Weights of a small GPT-style language model, trained from scratch on English Wikipedia.
Size: width 96, MLP 384 GELU, vocabulary 618, 1.35M parameters.
Architecture: LayerNorm before each block, rotary positions, biases, untied embeddings, attention and MLP in parallel.
Training: 145M tokens, 8826 steps.
Each number is 128 + 24 x the weight over its row's rms, rounded and kept within 0 to 255. Layers, rows and columns count from 0. Numbers have three digits each. The size before them is the row's rms in percent of the matrix's.

# up: layer 3 MLP up, 384x96, rms 0.156, rows 265-296, columns 0-95
# down: layer 3 MLP down (transposed), 384x96, rms 0.113, rows 265-296, columns 0-95
up265 080:131088094148125120106093128135096107137108167129128122128105124141145118159130111127076104126100140121100168156136128141112120098088146142127091108127157169140134129140131155174142172088134127123167127102162119148137057165120131122107118132124173165074139111137097160100157132106126141129
down265 091:120100130144125108114094145109117055124083152124147120126107137127135099151138116147120089107115135145088168140117154178100120132096154130136140104110152165108140155115137137164179166108118145142131112168146103140111105154150131152099124169143139131072144139102092146077138128104147126117
up266 095:123101097134065163154118129146112149124140120114133076118161115166111133159117128151165116099101127194115116114124110124125115138139113153133126114107112111137130144155170122177135141169104102106149142108129141105148074110079120121112097169189115125147098101119115131135152148148123111107
down266 092:108165149097094155116145124118136153108145097121140114082151114122129135133119185121165131145156146149142132119131122113117116122135125094137092146148081119137124115137098102171128120137108111101118114118191133090140131130110065154164105107149170101140167122120173165149083155120100116135
up267 107:112124103122107103162142135079106113118127089141126130128118118135110138131136118138060072138116161112155125134147164110111167087083135115160080155145124162147116112172178150161171144180146119129157151136136110154124127130106077149105136144121112125137121139157131128125129156121165113115
down267 117:096134150133120098121107146131082112148136143146127119101140148148184081111092108146149127128159117146147148126126163111108135124137112172113146091113142099094167096108155115126090135140139099118086078080116145190099109120111135153115164139136159125145178115160149136151133122146124122114
up268 100:102103071118154143114122152136094123145139123100129122114114086102180110121072124159141136160108127156109126121089103095106144104134176102114123139143126175149108133125134131118128155142109166136116148067145118106117059126122138125122142127152103141127128168155089151116156107100151126107
down268 102:088160138139108129154118132111131119134152120117109115119148154116094112130188077088136115133118144129081145115127152108091132128065136116090132133127154117127085121164125173094167142123128118130122152131132138183126115150119143132129178144131171081111137074139152133121126150173104117127
up269 101:139097124142121134099102114122131116132132147089099118162127133101164085119094122182122140117170162135149137160145125147122117138162113190110087158072116145118165164143109136149115144142108156150112154128151123180131078174136123121115143138149151138088111111095130159097125121113113116140
down269 091:056109112141170184124147148124150138149133111123099138141135135162135132143115089148130124162130132115129144081119073124118122151152121127085140170130093134119109129128142138112102148122093121163119134115122110120149095118118143130125189123102121148112080138173134132165055117121147119131
up270 103:148128130122087117149174149095160126158124119146145115130117138171112157148122120118132107139119145111148127115146131103145156116138146150163083098100136160120149124115112110187123126143156113115140105115148092128107147158156120099095075195115097136152092123134087117075144143135133096169
down270 093:110099172133154129149138095154124145104166119143142134092116127102139108158081094132135174064144118094117124121149097120148109170124163132109079127130154106139111143096124126130087121125167140172138134139172151104123106161178099135130105111136124155089131145152129152111088126118140133128
up271 103:104124125091102105150081158083089116140099105149136117174135120113123154157129157135139100146119128138139122137130149145144141067128109117158086140103133163096142139101121185152127147119145132139161122107091133181143130172107067112113113140117135125131129126116058158123128141129119133128
down271 102:126141148113135160120172173151137124114145132186107125166107123121093162116110141071136115134099121134155118129132139114109070078094129162143096160094099133129143165137086111127143102130151127153189125101163124154134135174135116161112123108146119142124118126133116100144102096115100146134
up272 097:114135143118145142156108125140140104157060156105143154132099068116141078129097158142093124142137118132131131111158166143132163127131128121132144149114104124123182162139134118126122108131127158104099127153150144114115125129152177154119122103145117133118108087071107183111157169155140093109
down272 094:137141094132129153133115107187139135113140139132140137107130104110117164090134091155137117125116134152137124174063182114129149130131148118112105137133172146145149096142110106159139118091131096086139068119107142104095090124100152102119118138145152100128184135147164114119120131168126118155
up273 115:153108140173099084138130141104114095156130095129107102135141132125170153160128120180127134109135082150081124116168182127109126151124126124142132130127118127118104115097146189095132124137145114122143110090092146117122123177159129158099137154146112169109093130088128109105164094122112140122
down273 111:134112146151112098130148113138115124140121114108111139102118106116175114108143176131140089105135143129135141086151148135177159164130133180156110122127118132112124136107128135155169086110147124087097088149085109149140138119125116182094115141115102110168124124075157119096180119169136125132
up274 102:132105135115130121144124160121107118152101113134144103101100134136166145093087121129101111113104107128106123140126087110063147115126157110138136155126088154140126092187154190115151176145109119132160146114118129158121115123153149090114118130146135102138142123104069172089119144111139092118
down274 106:060074151174148158110101163140140094128088129126112146128118140103140150123122166144114118095106148125135125141094104130135119092101168111136104161111109197123123124132121166117170150145132166131159104133138099176138127126140141128079147104156132105104142111130120133105107131098145139117
up275 115:147116121153150090145167109081118127179082100147209142143151116138140129146117131126091119149089135110116132135157129151146156096120170141137106125124098124144120116115136130117171158140151127165121125102133104167128097125153123118121075107146105137090076105115126149145151147098114112142
down275 128:128066119114109143123106137126094102151137155144157129139076145111123174161123115090137128120151144142092146141126138137112161099075157128102088142116119163150135115142145180113141152114157152152122138135147072153126105152121135125117144151124106131110082149103093176145117149155100095126
up276 085:108105136163099112105133147078142135139103083127100124110144150111164120168102097108093119138119129158157126116112135125124113094127120124163139125146109138136160087135108138161161136157158123139201106121145144145128100153153124126116131098164119121147072153096099149095142071099153117139
down276 097:109112120137095098135122127079132104150101127137132137146116155128158132119109139073075153123114137124154148149143145095090112103151163152159116112112093137124131093129119114157187161139124143150180103139150129127105112122130157141110134125141119119120097119111144181157175079090151090147
up277 112:171111125103125079138117149083140112142100114110144074128100142123149119144136159159132128135109113101114137142130151144087139076141136093110129144138090174103147140133107148135119121120148115100106106123118106162177131179173122122122114135130178136112155113094116142069116150115148141171
down277 111:135129150171127143130120111132163159126106131187092088119123152073100104143131100117132114136101102153139131153149150137099125145099108151120163125124115085104153090146112123089155164163111148156120113174165166124130143119102138135097091110104163162122136111123091132149157117126110132083
up278 086:107168174077121152135123137136118088122120159140141147131133091119153159152081155112139084147125145135112163129165206150110119120126109164186139117118096100138150126144138140085127160156145105141147153140117110112114090116091150140131132130122136147114108127130129156112132073133136129099
down278 083:070089119169161119131126143158143117088142123116126104133151147154117093119140169102128157138125142110148123175110084126135099089101147107085132148130092170148111131152136085160126113121151141157113088135136140111121141130168118145148106075113136130130124179103145131132129070124113139144
up279 109:162103129123117129083092138105131112122136167123124123130144089145144113201128174153119118107144118135104082164134133133071128103100116154123114153133127142149140133143140193170159141141150154114121118136106133145111090135145121126120137142126105162149123107061104138096168121100126121155
down279 123:120117117095100112169100147098085077121103158140106123160107139104138135131144185132123101124125094144147154153111161148111160095121125173159118108093103128099141177140097136114189130111147180152106113127122125134142129125119103100130156130143120133101141106158108157140142110118173112153
up280 112:174090095113126151154155140130135118145097131135105114133126124132140150130121128165153159117086107147159144131132120137124132105156132110118079124121095167109114139170117146123139160135132135144115164104124066116126100174107149104109088137173105135089126104141068095086114107112161091133
down280 105:116135086102099135146180115157099134125120090142103094161151115112162125141090154132151119166098124156131117129142139158119164126152158118133124098174130149177129099138096089126083117127150115117121165156125125170096107162143140115148114099136114146162140115082124114079117089122138134146
up281 110:118145094132101141133175130135159089172130175101138150095101126158140121143133147168133131155105137121125149135158133132117167117138159163138135110084096157063143114112113127119129125131109127098147106081123071118145105118113154101107118175123098141128068129147137140105115138145100102147
down281 108:144152157099106110125151150156084160122135132110107141150105119133123111159139157133087171091109121139162113108107119104129159126134163138176180162128116109152148113110082078112118138147153098112125196123158100126117133122118112163139156128109102116159088142078131131134119139106120122111
up282 110:121130103156121125139163135110083122151090109162149111127153126148152101121119148151125154149134140169111111134113108135109110145066125088139143096063135134148157148147106113140155126165118128124166079115120149193145112174148132169105165109137121115108077109119133121124135102135146143117
down282 110:160101121125147173149141128150132107140117142107115106167139135104113091099122127149146125111137171116092080124138168122112146085124126116099128146162149130128176146141138121129142115119148116162089119134096082183108093138179149133130121169198121136127106100128123118102082115118151126126
up283 102:129129115168095095099149164083138103154145158124139088096120135183133119120110149153100132155127116152090163133124113083112173130110118161159086102111095147098167150165166162147116127128149125113143100101153085130133123173156123151117131132131122169138111103130134154131134146126114144109
down283 100:093156124132119135135124151089136055092150160137132124117122107118086133153150127096131134151128099135140139132156099130075147088095134109127126128109151176114117152142148103151214109127115130167148127100148112144112137149124139131096110137174155143105136128111135158123092141116094159124
up284 104:167103127141132114125133162124142108186134151101099070114173101111108122111123159143139130082155115178113136139122150123128129124136138106118089143114128143137110111100157168190134133131101147093141158122086153106142122135153151125115112123135124162106122119083138126128162157108110081178
down284 106:150173107146104192114109105152136150121137176130098165127110111124145112137174136136095175133106112118096135166132135135106107174152139125111127137154118122134131171089125144125147131063110157128139153101075107138089143106145150113118157106099085129121146135090127142145134104114109121121
up285 103:167103119158106095101142119104126141082146080148099102145111106146116173138155127156061114149112118093115085138157133151105108131117118175137136092117119143130163136121133153142160189156153141145148164142144129140145141129127146093110114148122103160149147123071130137097115135107137126131
down285 101:137173134108114128133163138131121123109129118146126120175126106174073129139127125135131141183148131164144106168110077090184122100166123082155134149127135131133112130094144153133079083139102137124139089092123124128152131093153092124163123113114133144103107129129136153167137115132114094108
up286 081:149090119132110147156141101143091105099115113143125166081147102115157135118098108135084108131121137143108138123129178172121137169128137121176117075132153109151141195140133133130115147100090142155152141091112097145117129148135146144126090121130158145129133105145136124142103068120174113119
down286 077:089148144139136103130150148123153149125113148133137143113124070128124147106087135110130165139141095131123143154113096116116120109093147100103152135105159138119094093071143158128110156145122158098099131122185150111132149107137130080127155131115135148121138178134137153106082159143098195122
up287 091:113106087146150064111091111135108133133142113128146112053129148134122129144147160180104084104117136090137118109147123128110144121151131122102122122144115141127129152139149117197112127174111105150157141097124101185123138168086115136113105132140117145155110148166127106131133103129142100123
down287 075:122135072123112176145144145117114114149128118121137173155137101148127131132166120096148126125125136107101134173133146156172156124137132148102127113156157136092109077100130120136143137116145131146066128162031105113091129132125142071113115150137136135100146126128133125123111150138136138155
up288 082:161141111110112091080128140116109124139133124159144122119129107154133130149118107122097113151098149168084128171160106135085160093114131112123128133114113112156135131165103144129167152134178163190138141108121097101158099138117103152092106100130105161137099117085126122103138139102150093160
down288 096:126071129166123126105102158094121087103123133122129135178127122149135098151135163121111110117103125167119137167156144144108114082108131103132142108093124130117136139131109128129210126169143146130123141121140097136149138180115129175079109107139128127142113141117099138106180100088138120138
up289 100:148112142158086145119133125112111113143128125098137139105165085186158088149070146150105173168122095127153123155100124124117150117105124167103083136107128140122145167115099125127130147178104109129132145085143141176154131123107103147102155108146079158109102122144140126102122123133133132146
down289 098:101142145103117147152119129133162095127150172113117113105116103175155069143111136151151131149120109068164160126138134116127112121146117182123082151159089126164150130118142137109124120142094129117120111104122133130140121087100135159097119112075155184146135125150143140127105111130146091166
up290 097:170048151152144074119160115126112140098173121141120128120178105107130116132132119130071104117131130091127098163156164131120095135137123151131153104136115144140125119122115160131147185143154114127140121109108138118086122117147146121137100160132161131126122156086115136113156132070110118143
down290 087:112160168083169117085131156120129111117100160132127140109117109127121123175167112125143143143158090101117095133139110108114126140116145139140164131115145109141128145123149096094099134140117084126151139123125134150135153154135172117078146124168079106149103101192104113105091118156129172122
up291 096:152129123184116153160123163135102120159140109124104098150134099131120096138122180132140140112120081124089113110126154127111091149096105120183089112134110157114129098137111125148147102138102148118156148078121140149161141142100144109114152131128141123095046116136136114133125109163159100113
down291 096:201177122140130128135122130117131077151080170092096156106146112117111096136128094187137114110153081104126093151102129157145115131159116151128098128127129129136150137124164123111147130113117100130127122155110087156154134127155156165123132117142105084125142109096140111174117153148124124124
up292 105:132141142147138102080099167101136110102135129165153115150105118115110142144125119147103107077134114127150123210133132120093111086069166122107109119108125202110137123095120135155127115150137106136168121157134144175115106143132095114097126162132145114139153131139123145101133139111126116147
down292 091:133145115173088116173161120137125127148088132086126139101133124136121092192155127150153151138119106119072081140126134149138149119143162090138157109115136154127118101127103112132132117144163071154129136104131179086095105133134171138128115138128123110174110116128115136130123152155081130127
up293 105:140135125116093093143119171146063094165142151089100084130161099192111129114152159163113078138133147128097111144140127157115163121115143166157133085088133116127144121119112154135124120137165143162123138078117121134132117157118118120120110113110114127121111102132084094106108148122117129149
down293 100:151154116118117127148159105136107084148160111136084117137105137139112165169152106108162081107174142134132116122152138134131123161136091070144132124122138125101140110132102136144149139093135095096136145092148152137155132113109079150096141105151102126108095099149093126163096145166154149168
up294 101:123142106135074132137128116122101115174106183135131149106146109124132105123121168131148108138143112141083164130134120142144135064146129160198152095133081130090141101107121115141137124124123146140146101112120137125149147150131104141096146137143136139135123082081107136098127129166154133193
down294 096:122152097140134161161149108131107132168112129142085143112093145125163099134150126126111136122144157126112133117145114131139087128128112111122097129140132125097132162120103132170107110130072099112147129088167141173151121097118079130124155183136142070121152126123093122143143088159169116176
up295 095:110123144166063138110173114122154120116154131159111123105109138119124140111113138164103127126129114102120107115136156179133097152157140157112094157098128171086170132125155146115121128132161098119148136113171108099121084172149162120099104167156147147084101128117125143148128113121104103104
down295 079:090102127109130167159148129137131108138141126096122087125149108156166129151169145109162135143138125084149129091150123106117087162145137100102162167187144090132154147131113144096136105138140081136135091126113088128135134132107102145134144101135150096149115155103134155158105106158125175100
up296 095:158116129121105100124125126095087148144083145124150122099125106128142101153148123107122104153088146116115144139113130099100149118088112098148130138148067127099142121135157124152131115149145107167133056140107091109176116120167123137124109089114135136173118078144124138169134119130170097146
down296 093:115166080125114140119148143135163103119067118116110115139081169116116138108148135106143116139116148154138151131147143156129157120103098124138111168152105090146148055116106152131171132112092127093120136134105110126132146101111173133173138153139168096119171109147131128136135158086123124120